Weights of a small transformer language model: 8 layers, LayerNorm before each block.
Each number is 128 + 32 x the weight over its row's rms, rounded and kept within 0 to 255. Layers, rows and columns count from 0. The size above them is the row's rms in percent of the matrix's.

# layer 2 MLP down (transposed), 3072x768, rms 0.0174, rows 1300-1306, columns 288-383
size [ 86  95  82  93  99 108  96]
[[194 124 145 139 118 121 108 117 136 129 112  99 107 170 128 111 156 207  68 159 172  71 135  99 175 118 139  63 150 172 162 125 142  93  94  96 109 200  73  70 127 142  82  84 129 177 135 112  88 164 147 115 148  91  98 136 170 164  79  97 158 128  97 115 164 137 167 189 110 145 105 143 117 119 139 159 109 134 129  97 134 169  80 141 103 138 166 128 190  98  99  93 164 175 178 124]
 [129 164 132 116  69 110 120  90 123 158 157 172 168 104 150 135 163 112 128 140 129 109 142 138 185 167 158 105 148 100 107 208 117 143 191 148 159 149 160 121 149 144 141 121 150 122 178 132 116 151 119 139 135 127 161  96 163 100 159 134 122 162 136  96 114 203 154 121 146 125 122  24  56 131 103 193 118 108 150 132  70 102 136 134 127  95  91 131 135 146 146 148 152 130 134 122]
 [155 109 170 102  94 165 146  49 111  83 107  60 154 151  88  52 137 124 112 137  92  83 174 126 103 146 117 142 175 189 104  90 100  84 140 173  36 133 101  86 127 161 135  53 152 153 106 100 146 133 130  86 154 137 139 117 126 118 126  99 133 151 104 167  99 106  65 105 115 155  91 137 119 144 115 153 132 114 129 147 114 184 160 128 169 138 132 119 124 128 123 119 152 128 136 140]
 [122  94 178  62 153 191  98  34 188 172 126  90 149  66 110 210 140  74 112 143 116  94 123 157  90 177  90  79 136 146  88  98 108 105 121 179  54 138 133 133 130 123  88  96 183 179 116 175 136 138 137  89 143 122 124 150 161 137 146  58 118 155 119 155 159 159 126 184  69  95 110 111 141  89 127 162 200  69  50 151 129 113 124  65 119 107 111  81 136 147 139 149 124 113 133  84]
 [174 133 116 172 150 128 133 165 148 105 139 147 155 100 112 145 156 123 134  97 113  78 142 146 144 158  91 166  66 110 110 146 136 171 255 149 167 132  86  98  89 136 117 164 123 152 163 168 101 157  67 116 120 130 133  97 129 135 164 103 139 152 134 155 154 133  98 130 204 128 146 125  96 144 113 105 126 182 138 132 115 108 127 119  99 119 115 133  95  91 116 163 142 148 166 111]
 [121 105  75 161 111  87 171 136 119 142 144  75 170 144 124 153 107 167 150 122 118 130 166 149 206 118  96 141 164 154 111 139 162 146  90 146 100  78  93  69 127 172 104 166 159 118  96 159 111 171 133 145 109  85 129 121 153 120 102 139 140 191 110 151 119 129 109 188 161 140 170  99 192 123 155 129 145 180 121  75 171 153 181 169  72 150 161 111 134  77 137 142 124  79  66 126]
 [ 46 114 146 186  47  74 141 119 118  89 121 166 158 139  77 153 146 118 169 181  89 139  98  42 102 171 127  58 141 132 145 125 144 152  73 137 148 159 100  77 101  84 116 144 114 193 160 103 117 103 136 159  95  99 101 104 164  93 139 112 119 150 154 186  50  75 116 101 154 173 107 133 148  76 115 136 105 116 105 116 128  72 173 136  90  78 114 131 122 150 135 163 110 136  84  74]]
# layer 2 MLP up, 3072x768, rms 0.0362, rows 1301-1307, columns 288-383
size [105  91  99 101 105 106 109]
[[138  93 120 159 110 115 149  86 114 117 141  94 169 198 104  97 127 152 115 105 209  86 131 118 103 124 156  36 143 183 125 150  91 150 104 168  69 171 158 133  49 159 114 116 111 159 180 136 134 132 133 167 141 135 135 156 112 106 139 167 143 124  91  95 123  93 142  90 106 156  75  70 131 128 129 166 189 129 113 123 115 120 122 131 164 136 106 137 136 118 163 175 131 123 155 131]
 [138  81 101 117 106 140 116 118 116 126 143 221 108 111  50 168 103 125  84 115 122 172 101 110  82 141 149 143 142 130 105 129  97 106 141 147 135 133 185 164 175 121 151 200 116  63 157 142 148 148 109 203 152 141 156 104 142 168 140 153 153 129 141 150 124 139 164 137 114 121 151  74  72 152  85  84 216 125 103 127 142 141 138 128 145 156 126 148 112 134 169 108 111 164 138 194]
 [165 163  96 163 151 102 101 127 105 140 113 139 149 128 185 146  91 172 194 199  71  80 194 171  80 126 159 167 119 208  85 159 101 174 131 171 195  99 135 174 129 113 123 156  59 142 135 117  72 179  92 135 122 105 120 128 121 173 139 143 123 183 147 101 105 101 128 131  93 115 127 116  76 140 149 130 115  98  89 121 109 111  99 199 113  68 168 130 134  86 140 142  87  79 112 116]
 [ 93  95 146 148 134  89  95 136  59 116 160 133  93 158 155 136 102  79 155 139 150 110 172 132 149 104 197 120 113 170 151 158 166 147 119 103 120 161  95 158 137 155  85 117 136  97 178 120  84 110 150 150 125  94  78 165 148  88 127 107 119 169  95 163 162 136 191 118 133 129 142  83  81 156 105  63 133  77 126  82  84 115 150 111 168 126 120 167 172 116 110 126 199 144 161  78]
 [171 136 144 117 177 143 113  93  92 141 108 177 157 142 140 138  88 130  93 142 103 120 131  99 114 101 134  92 122 114 102 105  84 151 166 116 110 163 168 157 133 115 103 127 125 105 139 198 215 201  97 111 135 171 104 127 152 120 101 191 132 125 122  75 114 121 139 134  66  84 121 139 153 153 139 176 152 126  87 140  86 104 120 124 125 140 127 134 112 165 103 108 195 140 174 150]
 [126 151  90  86 101 138 136 132 110 159  91 179 129 157 162 180 115 118 147 180 148 103 106 103 159 106 169 161 126 186  66 108 138 157 111 110 182  65 164 174 102 145 191  43 156 114 141 135 148 119  82 144 108 101 111 118 152 110 102  66 151 129 108 158 106 114 198 137 167 145 121 107 163 125  83  66 123 148 202 120 121 139 145 127 207  84 157 138 137 182 126 169 183  85 134 162]
 [157 141 159 156 199 134 154 124 143 227 103  64 134  73 139 146  77 103 155 109 137 100 163 140 142 187 122  60  68 137 107 157 125 112 128 126  92 104 138 137 163  93 146 138 178  99 163  70 116 110 210 130 189  68 157 102 107  84 173 142 163 163 114 131  83 110 125 117 179 116 118  95 179  92 109 137 109 148  93 113 188 122 151 117 113 109 112 113 121 138  86 116 145 130 126  94]]